Part of a small language model's weights.
Training: a variant of Muon for these matrices, 121M tokens.
Each number is 128 + 32 x the weight over the matrix's rms, rounded and kept within 0 to 255. Layers, rows and columns count from 0. Numbers have three digits each.

# layer 4 attention value, 64x64, rms 0.139, rows 43-63, columns 0-63
138147122113162093119108130142120154109156162135127084182056170137057088151075118115144130126122179162146049142137045101117084089177115119112146150082122125172181127068161062169115154143074067
122184174129062105122140159175109147089132168124158084169064067138171046125088096086133149108146136173123082108162121082086149102092168109208122077090166143162128144176165083149088068131099121
144132096160186065141122158079102101083124141144134129149127126133147176128070101197122157152164093096055193202167171158150084171217159154089165089163146112138105131124171136145151134168149138
108188185126067142080120098169187109064127165101084132158161130101106085144125131109111118095095148166189039124105131124215177117120156119140095143113096083157128201091186187144111111090103123
126129118157137193138144144131092158124119164097126119130132155136171174111121163139098136105139076142141168129096086160153124173091068144157149037102139124134093116108138111183088078085135106
146138135186167145093106119133187179140112135089108181120111084085106124152118087084098126109139135151148121105109098086155158143106161120136148202097190150086099151109143127064116147153103152
137154162092129161125111083125129107108131126106064131115163097091133158159178096126146108139131105099068106159112110093083110152067124126148132146182108091062103164135096119151116088086142131
077128156139115142138086145115057079153172187129118144152111158064095102179117094114163111113159174100090142107190095126104218187148093138159101133129178069126109064145103200133175081157130155
109144114111121147134133129100209112160133160112123170142137091040123126109133191128088090111120102147128166079147097154106127156100068157095096120104123156095148172140151142095056138119102130
166114198048059176125209117136110129090135093137126148130145138131162105046098151163142147090065108133128130164138125111109123126126153063144120099128129084135079095163115145055138142159171178
137146151134190127155076052168168094117104137125087094115165205121133084075155136113093131109133153167165154083159101152069160215112114119096122097213134122127111127180110115097103168153112108
091211163133128127135133147076125213091148101101109138078105139131083170130170142119112058155151188134144126140146129128090105136129082086137149139131097133083100080116124112155116155135149159
124139168133174096096173138113148090192146137115083083107087104112121079094094076161173056148140114110170128190137170127093133118100122162063099069151164163133141086167121120090120118160193115
165157129158134124110147152116110137165125084162163174124162121183119103173103078110140117109121091093138146150095147208170167143165135178160097070140164139165158140103137105147110171126111136
106093126148083094125099081152119143116165191143190074101135135126180133144142092162117121142109153148156163167167149085167172112163120132128050128141061161172094131135121162104104089109139177
086094162132167119084086064191161133141112104156074120056091126129130149122124118106064108101111136129117160130109162139128127136106122159134107119133131087144113169117093109132136113145134212
049135087152117066163130109150146158167117147109111122174148136178095073141160127124151109138127192066106096127062157170169127079172125048093153117135150062142141128074090168098110139066157123
108124136150110167147099166142167104088095106132074119139136104113132122199083125171091125099112120083081075120163164166199129167106058135076107170141142102115109133133162149166197137123111156
133074151162101121131201156159063159105165115154132188162124071160112118089103114161162100118148117136064164105138078137123094069156147199131117140079094129126186193128132124160099148102125164
168108138131071166153156072059155118145068137136109111137095138117089195137076058093098162128128123095076137197159093119126148109160134141106083093112144170114104147108069124089139197129128104
143128115144167129149122073167161212077165141142182164129112099142146122143105067137093153107116188107104133151103102069166186155112167123151141145101147151148146099153137098085125110154127049
# layer 4 attention output (transposed), 64x64, rms 0.121, rows 43-63, columns 0-63
099102109119082175184068108107118178132155209124089095109143148104131186119131081149134117132209157118142144144136155106093155103174159194187093207189138089129154065208127139121165115125130149
071080066101118160122116100094115125103125168175104170124131178134152093076166091143157130133178098188108172121203110168130091087117106198145098156150125130077117116190041108080078113111142106
140172170146152111088128124177173089117165114068076119134163135125039194186157113191124070158094139097163191210145146104162116182122158116151117135103095156113096129099176139124095165054150123
138117066135095168147193125081138192081081184149132162099081129078186076113141111073117160141149143135080118195070147104091089073105067116161115135159056156108129128080087151107146087134114175
054163109173079051114122127113104117075156122090141098135139100138073081142169081122158147110095122141101117132156148114123110119131146145111152158093162104124103166099124125133107137138101088
178154133107131213145120107141113115126122169117152112123079104124204053110114108096125138110156154144169092140119125170190115095096165127118137142093084145153094159162148134176171085114190130
082124146125108095123118126101159142177085116124173148172155124107149098111148173051129192174117107148159147144103128103162109103091166097105091118156134119067074130132150159096104153144124126
113117111168189150120045126153151081118102103168121214148111148088116112179152046081061124123132166132148108174154104168172112163072146137119048103063137114121096134115166094164118147153086170
104080165159096154195188164136114151076148125145148133131128163092132099144124105097131154126087158113128094053135117137169113109099124155107147110090178093144116179095166114174124095130156140
139088112125126120131103106084084098111092109163176121114167112199108123157113124120079104155109044128030145110097131122104125120144063164126136059153104096048186144063086140065081189128129077
122120142172100103151158136102126111075103097174089137177149129082127108170105129151041134120182139132134058127128134157171133052180155068123204111144152184097150160143179118092126149089101155
097074083131144145118082153167171132157106132137171078107138122110121134130060151119121150069082120134154151120157093136132125105160166111102135164180143103136104120102151119154180089196114088
077076143131127154097164156104077117129144064207068153111157121141060181142091222101091120123141109091124147141185165160149070135139114132097093063132126173163089138087117132092130106177157137
135156127157112111106148170157088074104152106135082093126098119163124102134133163170188120119162177113121158140138151108099138178115115160151120130112087161128088145111101083133072093135142169
137136062079144137096167103082116122116079130121094122071160159145113154091139076142121138132138118141130084147141093124097122157097095053162103116111156130152126139070141105121122080097113152
165178105100110119112152126055175146086142116122150124164146101125131097116142176121108132142175129099162065109134185136108083115146120075101129145149122144130108144078146057138114084109138114
177190144148143189159170102145210175188140142147119062105037151156138200132132117111117155106159131124116105159104097103101106170195103133152127120149127142117134080155117075112150115130009124
175155151118167120105132161102194175152110152137134169154109123063116103158153078100107111113097148122128145145093197146123129155099093108115150159117030127148063183081153189173106130133148166
147160145142090184176091081067148073141152153100131129144129169138164149125129132175210113169058132106133165082155120103098118139060121212147093108167133124187115106116108080159063106114130139
140112166117135149119125142172105111163128133137110111171176149220081082088145131137091125174192124117138131166092118101140140134144147173177160072084130054150096177141144109187124122105138164
146192099102139122133088135148078091116095167131138074086137139132152089117138082144151119120244116167135112149111127140151107129069154119195126111152142176098112159199154127109139115138115091
# layer 4 MLP gate, 192x64, rms 0.136, rows 0-57, columns 0-63
122097154124126106122129108143125150083218095182133135150100095180114011121147145046147122171128131197150141149145127180158129204180131145086111081079074145143171091103118175126112150131154107
119133085120084195161103158182120163135126154100178137084172139188130098136081132128093113113133126131138155095095140089129141167139139180165168130140092164093139093145143149173081107147166145
202158114161187081093142115112132161161145096136135044134204175118148182173094110118107138165149127137091123144173172162124181113117119127146043117134169080123124169075045146092167169115107140
149129117105149133040141156139158092137088117114117124231086101169135075142133099140151118128152122182148152098167184139141137154149158123119132168175102114110098147138142133071161104202139148
077094152177133137124183121122121125147150186151068130120123125144138150138139133136127091176124163130131121185122165176118152182151133167160111124142132049144155122102060163155103142098124133
134144115146174154057117091190181112212137090176112141189159111149103126147074084155135119076135193172188121122122120161146136099095143077119148141111162103142155105117097134191105115136135163
123141109103133145075117129099164132050125128157155182132099100106162093102175117119166113111135163153142185121104102164051186119129133100109128074134084111133150111182086187126119101118148190
074152102121151162137080150115176086109152134132161131146156103105156146124115160191151120144158090124129099175136100111127061077120120114064126172139114168125125155099162080121089085096144125
143075141199118120150131117171100128154117105117121079110163112162100159198135110172116140107135113148165106143121160161135170143172113135123147115143151142131150168148133107120115139104118142
185161093100194130099103126152121077112146095131103168141104060150206135185105142159100087122096144159138085142097139136094162121119039108143154124197169089176104134084098142139111090163157145
134116130115106178115066150052110147101111127116140118140094143125129127149164113099124117133153181149147153211105096095148115169157129131138120123122132099132089142137070124174109155175133156
064106126136145102072128152204099100194159104101131071173089149085166128144078097138193139211140126174102152168106085082096166164158182129137085114131097134131162086173128139147080119173121203
070133096120102120066133097159086154160105145141138160175123173079152115138123157113114115114108134155167207180156115082082160103147082121121122137150110124108120095164100209181071136166166166
171169171074138195120110093123152137129141158103088225180118129061109127120149092110077155075113181102149101077109112108094129052125079104121136152148104089195142095139161134132127094129109160
094147097108168200155195090130072095125169145141105151120142128082172139127153036127142077139028117166107138139164093133139104132173145127107147113111103077125131164114114054167115153074124093
057098134129089183162158121031147102151158066160225125113184173191140141184112146160146112137075131131113149109142074133148086191149160150068084097153080173139141177098117143164060179162127110
145094119131186161152168183108128075085148085139151190136099070158136131163141126129123138087143155103103107075051146150152179116097102158167114106146140137186150170163111128097124091122134126
140108125096201143112111176243137125142116133143125229133097148183176150150118131143088128089113109138139102127159069148106063108108104213116133108161115132149205081118144086150077088156165098
135072151137093163172137199138076128124179139134149123121148141112184129081047135118134118155091154109046098095165097122144151132150212137110126081124149153171123125148151176092096114161111120
139146141155139159087094077131152097156136071147151097198163100159088146170094184125140134147083086155183155122147139152121121046121103088136171160125189178115085171104121065106106130143177154
124115121123121141103134095131139132062090109141121165117150131141199119122136051179098137134145135172133109154060157089121108126112119117115150082149086083161123162072175146096142158116100130
125124145141161131192104071124160144134141134155069151159108127200171149160161082142137172119120114131080157096093112135156124148116130166112105117107095127163119172139144144155135167163103127
143093178130178095154086138129186134153149093141130097180134135096124160101097070090097139136133126143124106101137137115124174188157200100163124120096184129124145149061123167107141128145085169
070113125123121142149127154091093108137088153156165108133217113164141140152135216152115160106155121122102143107144167082148129113112113159094112138116166103076102162058086196116106062133142068
099131122076158076088104116190184092116111124145143175119158123114076070129129169131126176130167178110152117081166132130098133094091100125136173132145097122158132145085100135156145150086170103
158135144124161152161175117168086106153117146095154100104145137176133139138133103126122096119161096117151147200054138177164165196168090155090195090134148144142145168103173138119076144129114116
109127150121090193142171127092123133120113140171195144155137120121080186179168164150113126070166140149158081137163154145054168093198060114105112067150144165043118135029138136155152114144095144
128168098094097120116172106122105152151096133175132100129087202116135152103096140108141166135145160128097161127066070128101128125127094168128070093119109222103093107102072142175096098174118146
114162133091114120177065147162104134155145071144184162193132101113168110119125141118089177144131146101100110065169090064121122129124082116080147149148168128124109105139106140133087122173129124
070194104140139173123157120095102104149094107109135152118166126074139147139127108176188172086132169099136165123150123142108098051129205144110082084114099106108130136090133159115166107069162161
108150117067130116159154127173152116099068092121087160162098103163141102141099064116074109118133206173170147124149079180111138080116071143134163149162100149114164128129100120124135094185087119
149082132058155190142120163130102150144149199137113127124077155159181173154155115141121149116123136143110135137105098122131151168161111153132089060152090187137173117133090121183087126145098089
134083130130142141121078083091111164091136118134157151120133132109153088159100149120068121127154137097091120149152162139069118062157126145092144123134119150045130116117111156130151160143101116
148124131155134119110120110188119122113146114122122126098160060125153124115077091144120140096149167083130151114174194111130116126091135102158117175084183113143106099146100180105174129134127122
126125110131169169136158159132148123127129155058075156106117201129153124116181123147117080148161102086119136198132115165101125088097168097129158132126171111164147146154146142083124077122148123
128103092078170154127132160225126128120135138095178129153154095152139123081127119159123132160143143156137059126122112106130109170112161139147193153091155168136175051138106137122128118135150105
143120122156121134100180150174137075110153094132101111144131078163104119115165128164073081186141105149144117157173139155099142146160106115126096075181124189146116137179144151139169108061101082
131147160110144141126096119185155098161140156163102186121100177123097088127082097103105108159106140099108162146157139142134090133128103148128068111148146097160140149136186099139104125116188134
180136156072104126112145139158139133127117168095122133121109103146117139147146082097069143168117184059103160188128127132106106082127117117144123130119085115195114095174100166165131109167140184
124045097186195119126144115172140130189128119139126159182117111120104167101146055110118101139189147139136069069090173131133159144109083104132127182121129105108156117075107155121114140158102151
110132084102141077109123169192127118115131117123093148098087140071159103146133069110165133186142134081099208079111132050142099126101140135105148144190126155145115146107108188085113116113146120
155116076165169159171103124165157144158147156151082127167180079132107156072145059145087109147177150141161090156139118182100162150167137049137128146086101125136117154166110125179132094136114153
120082150166136165133139110132152221125123090144103077131171131148146158172148165107138174131140148165125142136113142118180165128124131090119110103088124118041119174132119107157108172116113102
157054164223150118102156099108151093094130182132096127109080061199106154113136107126100120135141157082108153112086093095094122096169093166099102113134098099167166116091152096143164139112107133
087103103169096120091122098161090164105105124113141155100125163163086120126161163134119113144180164109111167089140091125122091157132123146141086092098081112106130075051124123220119106070179201
127141168119077153107125150145207158154073102172166138163139192127126164163138178184095142129122199094091137169107212149098041146148137100066157100089189146146132143062155154137113181147112126
074154131110107153135142102135130093163151083115067127105168067128144133141131101154174129148105183138146169128168106098116107097131130122136096172146136147163109148036163041190155164147166084
126083053196122103149142118101093121169097078136109096148158141146159080155087049126188143139123109117098131153177146145140128101133081104163095107115150178090132169058107122086058149124124068
134149130085128119109121127156181144150105187136139186108144156090120120154095129125073158140117109127089022124168138119081102095127129121137124118114140152059108109123131167091116112170109129
172129140176133133118141131150168083090141207158107155122119103131067119108171153101134192136175106119170085159123136196168126153153115055124121151086205115149156099146180079109173111166134174
100106082108165098087186091154136131130137219115131120072090103140113118101096111096156173139128077138154083155141142115087092105145145175136084121094109140130173129148164160094168100120089118
102101112049090157097097138080152082118143136129127109113154183109210154107121127163134109140150088137157140101172120108082069072173086166090161092184135118111081120099119034060105134075116142
117155160098114151054121151211125085066165117114188142103116103100151188107101090101156110088116087110132128154126176140141109079102117197079130086098099119137112133149049193099154179145127128
111139128090189135108083121128125156134134122137126115150137185149151113123136110079129086128137144168149170143130155120172123188144104131138160147067164074081121094172107167135137098137167129
129120079111146138082155151150104125117181230175107131089162082115121101158152136129104116137137127130142086175123140112113072124139109191108126095099116138103119102153141130111120165096119171
095125143136132172124159092101167124083170098113090093136177072167096166102127136162094125115152129129102098083081189157114149112073123110103185111154148117147143133113049138130132152086116080
165109117185185155118099097120086119156107101157134194118139147125147111093143100128131176165168133168139109116176100155124149105115120107085068151107179065111185104120146098100186110130139176
106112092111114187133156114121077122130127120082172132137083113105125147151102118192153120098084188113152232154122139107122116095171101133109115129140085134116169155152126181122147154166142164
# layer 4 MLP up, 192x64, rms 0.126, rows 0-56, columns 0-63
077072107066074061073192120142119097192114187087127141206146116135141063111107152235184104115145167146150123041142147119108167123159125119157081123086165171136187062083078166074088086141172167
181140123109071218154093126141129130099128101091138120137124146133105128126147088180162141113144136121134130147097142137063116125119081171107155175186091167146059153192114127074181158109157111
144139084141141117151148206178147152120122131076141100115161072083125110139090037148105124130105070076163065088139131100139132105174131109143167148118141117095085145097151122119182155072138090
164125117126131111091099102136123131171095101135131154166078120121128105169152157112158125138093075127112077164134166116143114203132134144108147123072155132139120138174143127032116130163089176
145124181134157122124162136145110134127087160155161144141137133125154164135097125150107092136139136104118101121112126055107136132155153109102159102130083105153124180154130103108175158151085166
154137162096101104099128128109099163076124117149146146117111129076177118125112156098112139170130101105103125138141178062127136148120134110134115137128108129123081207142117116051149104130151072
110103146146115128129136120127115098170127154111102103128149141100117102102103149160119126143149166086117091086112108051120104101080137086111114165157125142125122135092121139063073113115147089
109088144153086095206200119146115113099080155151119200168181185110098142148115152179150115128155137135088131099093153090096127100058143128090116063068139146100104152117084141171099181125153049
102163109101124110126161139187095072173158159069169138147166117156068125170129118170126099093117136113173091109074161169134107151102103138132136097130131145149139127118197114151117147098165123
105160167108127128173122099118139098105129095129115110147174128158093150090162067195132170155163146105092113101073129125162107172114093100132110106098143159106203078134146077093066107120073122
112104108144088119184170081154105116134165141119151132086106126130100168117080140127092121096122178121121060173135099115144129076175108110117072139147093127161177097158184165122159119129106131
198123146113111154201099131122183166165167132082173145083140106189128183186131124091186111079113131138177133072149146131141128129096115231161199080146166105190097177137189137054156146141162114
122089153112113154143087098134110132129144131125090066093160123144106115111195123180183097130129155182168118154110132125184109124156128135113121139167187102108132123176083059089151115131092156
083171081128165128158125098122089114139163131095148167167079128189075161146163134121113109100080097118171083139149154172103107116155121178128108112099142224099126113126170092122106145097165136
142117198162132101109106148129140135096136101137138128130128161105106121084120169109177157168160066032169121092118127159116133123146128124125151133158071066135139183213138090141076099096112113
118146094170108049135135139101132061162092112165139124125175118135157102100179115176159096121122143030122134094203156193073078145126174167073143049134147150103110162128106160104060151112144130
146091125128147092182139153102087128043126070147145096099095095138132136097182105148096071121176088135165164167122126131103153146152143100121164149138108119100184164171103142132074113109096141
128161141096135126176053095169165123077173178092128161084139166154109154111136095117106109126077075175153113123138086146162118072176128186141178131129147066176177147177107074118101075126093219
078090159156094131143098121142147163137092113096110135194113147113127172108114161165110151134160111166087153146094159100146175112131123152102102086130140123079093143113113196164106137122096137
133194081107125143085103122139158082143132139110100111100088030102098139114131109107114131141118146131191082159132147184103109161151167178071131173120157136185083077138122156147150122132127169
114129143118087152124162109120107110160119111145098114078148177181177119160149147170145147115122100168100120135058126144135107108190147120148134091148092120188137145065156087111099167105157145
161155134068128150070130137182184139145044157116154144111138167106134155133112110101079124120163149138092128161134099105122147050091086110138152173112111133085149082098151161160102109101137107
169078110159091145110110140145176148141136107168142134153152154097141122099114086127085098097121122148117169099134135105123121172143184161173150151088138089168159085156170161106072127143119106
130154115155133136105136133130147056165162095162094138132167146103169090118145107135216060145152114147132124110145177138131079078120104100155126132144131176162129111096181136133154094173153139
139124112145085126139124057121148118135107120150096099084151132100123131130089146181118137151075178139075130164144106177057127115102118093123155164171146173153124188116077175153111069153131064
115134045111101159135166108139125057138138133129109101075177159140130105134137090118165154132081145158095120129172152152125150089144125123150148164101125095080117101173146084157082132135103127
114082116102072119174166137156106124106109109146099110142110089154136143136129109127146111149098104179189137132136084229163122155062163097140147118115126147127119164089166148126070058072133074
114032139077147059121167160143111135087127131112073164085134109161106143107132129102157093116166102115164147111168160111103159133148134122171109146126070096085147144123129164111159112053127068
137137153183194164056100126130155138154108105193092151130147138108122076170134134095133110074131147127145145097121187195153162132146130155153129091052156156152116121083149123116161148146200119
171153108074160090146146124124190100094119167125143153153113118104148089147144138105133122123138079165119091095112082128102124055133086113144150124146116131109095090115137072189112129197100150
120126055138165036107161156153163137151135140110107170131113133154182134081120116122119136137156103121151147153137105090159119087175157117147118110077189187148117106107122070107146068071070128
148081169105153081142127113133138147150102104105136078135106106093115128117103165106173135135141104139088161132155129070100172161127103163142099137045104129110124145184183153087135101172154094
129172140137154140164117159154153154142133110108139102105212095143097164143171138119069127109132128122156143134125185120147112187124163133085122182108147099126125164153067154113077188171166145
135154098161141109097180121145168154104135154095096098177127092135158110107121122179099122102098157139134155095177095139122121105124140117141138124147117107154102059168101187140160123188147142
090148088155176126118132098167155144112107170076023134145126140116085100138181121152105075128195179143089131157084102155100152069127163105151178114049162111130162092095133152120118097154122153
142131089095142171185166125070138140114110127131162094131126137138164124109137108145115163123104120101099118163098100076104133136130188176127135154123151137127185063179078152128125114124096114
139132164163189081112070130137108158119088067214151146146135131163128089139087089107144133144105114171035109126163113101135137155094094128055075115075093092089095146077113088139083132141189110
086111104115131144113120109069062171120095148089093059206056150129120088144127105167172165135178187108211119114136121176066163111098095116150129092184139081150121158176090068128205163113088126
210099122073092086132075102147114089157111149153194146129145099143133163113167107105089103186108118099164154090123078168123116112187098186144133152082108079205142110167080120125132179096156118
066114156071142100105116091159131135160121167098155132115106097129108127151124154155142168158114170139076102161113116129089124147122188085097128107080100106084077114141135145114118111119050117
104113109145050116215105155160105157140132088165142150056156200080124137160098141090154192120168132159122132103136154155197120182137129157180131134086151187125148132122117110116092085141090108
129109178115132117036173160183104126136100159091137178094168158128164117128167136110132157133073138155077149136165146121192115108153166159138146091095144100147115112111160127123150136142083163
098078152151155120165158142118140202110125123148070112129131126121137108125153087080107139090195138155126126133107116084170109129114163127146134117092140100125108143147113097134132163117094093
120091144076141161160088159165121171217176151147101103127115149106167153072137161115172151143131099201164113162142098117118123082198125150153128140134188171148135132153155113141124238184095093
147121117109123148114103131149087062130066100135207132128129119130144045111122152078178151162058120075139105118165126146128104136120091094096126144148133141131121130135147133051147093113118113
127150127051095132150083142107178110109040126179161137180119153180163188106135128121153168113101164081138090161157182115073161093106131108067143118140194109158117166051134124195079173124151115
086116107098119129110042113178099168173120122014110142068125150133129145187202105097159148121061171138139157090110100145176125206142145160135098106073062120224145147067201070131148113129137168
093167148140108144117163083100078094144163142152145144169084139145101065117082079121132127086085121133093120129133142130128110088121129085098109132123090170101161144048130134140109150102098104
176143125116109134132150125142081089136120162155083120167123063143131112125109127118110136122145147198091130080110098185115145091128112149048139106098140083194117139140137162146136135102105155
173131185108124149124136085023073103087097103155063122108115134159140171173098122179139098107134124097158157084167106160128137155150098077133138113075170150129134137105124105138132074152139115
119136155188134133145086145142144122145171076060111130188098141129145138148137129152117147131125136107169166146134105131124121149113121161153118129154129142105159084125108075118097156148174146
201129056082081148078131149164151067176138106122141087145155142126133139105073092230119133088076186098150107149118153104119115162083058166092112133175153136139092061104129134108088157132091129
092142117123110135171130123112054171144092134174091142164082142115107008149127114112136201115202141133152088166119136176143120146089138102124134128160176137102153137170147135127097113137168117
152117170128122149156158149127147152159169122161120119077129176173108091127137085121109142105123087140116134127108155153154182099158143134211102121170124105107180133137104116132111087150154162
087121098099099137134121153065089167064119163179105118118138098116101134176180163129108110094144091104129136174155113121094095103140096195123188095165157087109111080138139117132149120148108140
139125102142132127143119149140080138145106096151116147178121176106247111171135138128116142133120100112154125126170110110090120118100162108093109146163119139130125171141130125110140077093138131
148115187154173126128156172146149182129125139140140149152122122138087158142156122109054136091168126130116146159065097121166109091154159083073104097097135131124172056102158151156136145144131109
# layer 4 MLP down (transposed), 192x64, rms 0.231, rows 0-56, columns 0-63
091120147125143086094158051156057083166148152121098101123140121148084018106161136154171115193087165123131126088153090088187177116169120087084084190099068064157215098154081166114068143117165129
116109095122147113119141103170134150165132153074143140132152146116134163127128122145105137183135168140133068137203089122132109147141129154185079134060178082181145082094112145116076118127142059
101153140139130119155134085130132156160160167122144134147120127127084115139122163164127076097110164202146180105101118126170161152141143186152058148135109114137171090157039132175111164163162180
098074156117098157119111149134130148098109129142146121091134128141140163152188083082082121113099129159097093136155183147140164182179152140102128093072172113132111191085154122140151147136083137
143126143087128126142074119125179090160133134111135123110127128129134091105162127133140093161113103100174088072111092129131155134179105094116140160145142083137129103131132118135089068122157110
160161114168163134090075136180167076146103091164151138112130108143095105133098167139091178114161160131166117106152116125116186114133137072130120085099134136149161062128112123133126134116153136
102127163093104190150123091087091079130159108130103115130147101137110124113161123132125139197165127071097175094130108126094174105123076120114118116141127085133150109101085112084088137140140145
108091080202095092184203164152108059078141123093152158185156156113073125154150126183042115135130143141134175146137152117061127054127145088120143139068164117121153143147103144117124170122075051
145112134136090111124103092084109193134136150129119114081087109092145186150076116103146118094123129177122182133136119143141130130110138122156048117099112133106111161121115148119092108141119148
150174105104154177142137135113147069134081122174094099126173103128085110090147058127108157180128174085083057121112114157099148164132136109048123139094119154135188088140118135103103107156087077
135134119120165126130133125132139093115115149124119144108160079121102102120117114133145171152119102134130169026137192147087123122132100138127186103129123096108125106074149152072107108112171114
149176180124160165136122126232112087182145120134132108113098130196172156182126111142180161193145165117164118128131140088087152195138187147170104077144165172165156175123179150105126088144102081
164133195074124134136080116129184143128144137098137115097177094201148112116086085105120151127160093134086128086146147175152106141180140156180135123095148101100157113115082068096160145150122130
080118073132169076079174177112118108083146166094125101133126121127077132112148124167093109096112089169165114192135142129115105112157128145123171103122181107092153155211142137122078104162189112
123130139084088197053149143077122123106176094130129105085155167174170168161123182110167129191083097172172103126147134122139137094123094087096177100119111178086120093144117136107113147080155134
144123155089186127098080135096142103176111155131137134135142180176109064065161136147087156181109108093131191176130132067122144120197034094111099173120116088151135140047114142069064182095159121
093117071173187109146137187099144132125095176129123074100142172131117123102173107068101102185114079155153112135119130093102137129146098095173096101111085161128094116085090124132113153096057153
172098142128150113140167162107114053090123141173083142141140131150162136096127125119131173111082157196102108147098054182133178102053148185148112114136130145140119144244180121129149187090089146
104153131111110136097109054103181121151119124094089146124126100166082108147157148086146099120125158143191137104102111152097120119084079134144105187124113135124149083044171068145144117109140156
146143131140142144100094100152196101146147129144116096158148109132087143108150154128167148066070100157197121197080146142149118180119115126099141164071104190196065128068145105174144110195178144
162129160134136092146128104105138190189158169095142081103106153166056157105132148137168071121068095210137093108132122103165110087202141105149127166109164141127139105146093056138129131112128141
082074112138130085186108139080133096145148129141078141122121125151133107132093116157169111090113108154106106056108162115096123171129114149095108122144116086115085165140120125143137169160090151
127123107123071138136193126136076131127080170141156147103133156157157069124187172138146117139127135124133159154109137134124095087117073122091160122136077112101125130195145082139109110125152079
107110088103086126124153079158083158105154120155128140117188103134090106142071105149117151152144148132039170106159147166159166086180147140123054114096172107147136101110131182148105114132118065
078126122101090073117132123107115179103169142162144144098124103107161113098133088153106103075097193162093132127099106151145117123157148149144126158127194145161122174159063156176100104159092106
112125114129105140080218095161131092167129138110112090135150197160097114133179161156156165192079138122133139153155140140149123142142119122139164130149140141125180180126128158141120127124085125
014081119068098113163192089112100090109104129099128153125136086133107123163196169144092137151126192156188153121135087187094150086162136144099108118134099160104135063131083133150106095129148102
105127109162124128176109107141130071185087129134190159135132159121120103142118125146128150145063102121110076063102094183170096106135168141113111105112157161155153161115130123121154159197150148
104126120129145212091096134198143164133083111141106174151132143120102094170183142113096127114148088131108128100128148155159169155156131122072114080082131110137167155124121096149096147141160113
112074074175143123148161132160125143109126113131166133114144138118150148132050114098112166132153118157133122124150135106070067095099146095135082120117186130106145144092181130113124078072144128
148148126142133057102198212188149167104127153139090139127121126165126112112128115124140135134114119140129103145139135147163159123113119114163152029102108162129121161137211131123157069069156157
117147131114150152138090135145116090062120126109137157145107134107143074130094158085136125101148079110156175115092174155126069124094136125079092113119103143144048129140155131111134181169109169
081142064124166164132105176152157125135134082127146156120168115138115101147157131131066115109132112067120132122127200112125099144106142134078156112116158080123100148157029165131104150156133135
121099127148130149195150129089162166160086126112098092176105149143093141114164159106123130131079116204126145150095108129141119147144117132097092168139116125088096172157137073118152142132168125
154145143099109097192122117173172111145104140095133129087117138127098131152151157136126140116128146156098137158154084179140186095145155106150205180134150149149182118169079126209043165119085155
153114077143132132160120107057120171106093102170141142139065155118135153147191112130118162077125101133134148206073117097150150116160087171144127146136120137146120110180121126196110141110093197
155125104183113106092129064044089092123085167147179173156102144166101163153110123138128119149116074095132111070180147190119130161100112139072138057163139116102184163108109123110063115078129117
050110129160130154221118068129099153179160113138148086112066087150127111132134218103173116103155115167124131173109102163046146080157073112128145190194098197102174116112117113084172140145110158
124106067103132181132094149096087148172105195087138182106147164145171130079150083107111084150081074100065101072119146155195152157129136140135090148137120096130166159142098143139132170076146075
119094107168108103107111092181113147159104159163135140180078096116152179113126121117146123113169127087096123132156159106140176124113091100085094174141143127139142144065128173106114122137052107
160108126159108101134133092198163111152104077108154135150080149117171118113153124141139166087065095214145095144184125182165094137118221174149133148088172128129117147189105082131094159117177117
122161161136158128063187153129180080158137110114125141122173108164132107113092095135111110147142150160122116095172120140123139090146148049094143055114123163175117183123132128137123107154082135
117139148124147111119125172097092089146117174132133130136095121122120092098155064147149109106124090080139128129148120119118098095122173154159146193101155080174143117161141137148162130093158158
157157111088116086068149117176119118115062095171180140136121168182122116162092128139168099117068170126087157127172149142119129163046138075119115121172165152126094115087101178088115070143146147
061125115163094127138111095136127116125121168129176174132132148163086115089173116163116082113157152144147089115135097140134083139160180121166087097097159082101112114106109126209105148076147182
112152164123105076167174156110030099072090151144147174112144112167112125190088091107080109089071107082110084089120146165143122064077111121099198150157121150033124148118135090101144139102146131
099191160126136102183112122176145133167097191079114173096124086092149146117196135153162128098098121095185068130094137110129105220104161134147095155118080137151132135057234061171134149135179163
165156163093122120156100134144132126092177148152144122107062112085127134107091118145110101118164191128121126115087123088108124153127149086145124123129092119224157079189124149164140122112109149
138121130100121166135151099148132180129142163153121115104100131124125121112116120122116089142132133196171111114133086172069101088195093135130098099141099083162152138101090124060155115120119164
186140132184092082147141156124191161117119164116107074106107113089113149110146192179101165138101178151137105155128101161084099118111110144138138123120120136120161064108129086126081117101115178
106125130120131100116159121165204132135187173089146155127135078142144076118130118070116144193146131140162117149109101143093143094116142165139084099135072122178179094148169177137163115120137139
139161163114053125084078133185125064137160081136175102135092147143102106090148089194133144077115147078142114176115116179116135188107112136099132155182159179135132061183120150182153187156120150
138143128112104163133153156147138121066137090153075100121096121151177121183140091082168089120167054154135159160080105136128118078097112117101177095117106159122104132112151143139124141172096132
083121128122075148106142160123139122074136156130194160118121095089147097125161142166088216151154094098166153142136086127132097098157120115067116125199108128167095163126142070139103173146153159
135113107120113132152071141088076179133089105180088076094142125110145146175105141108165104087131087138120149114135084122172186090123102183151150183175182088095094158151139101126113126092071180
135161163087083190168133100108168057094163101113094131089130098169136174105099132167148170133143153110121091098102114128106132083105079116124164101149140156148147124175098136073164157123111078
099159147155100104131161164165172174114143129153119134149115144127105126187149121124110129146120168130111116137087168140208123084194122119144179113159181134150151170137106118145075109114041130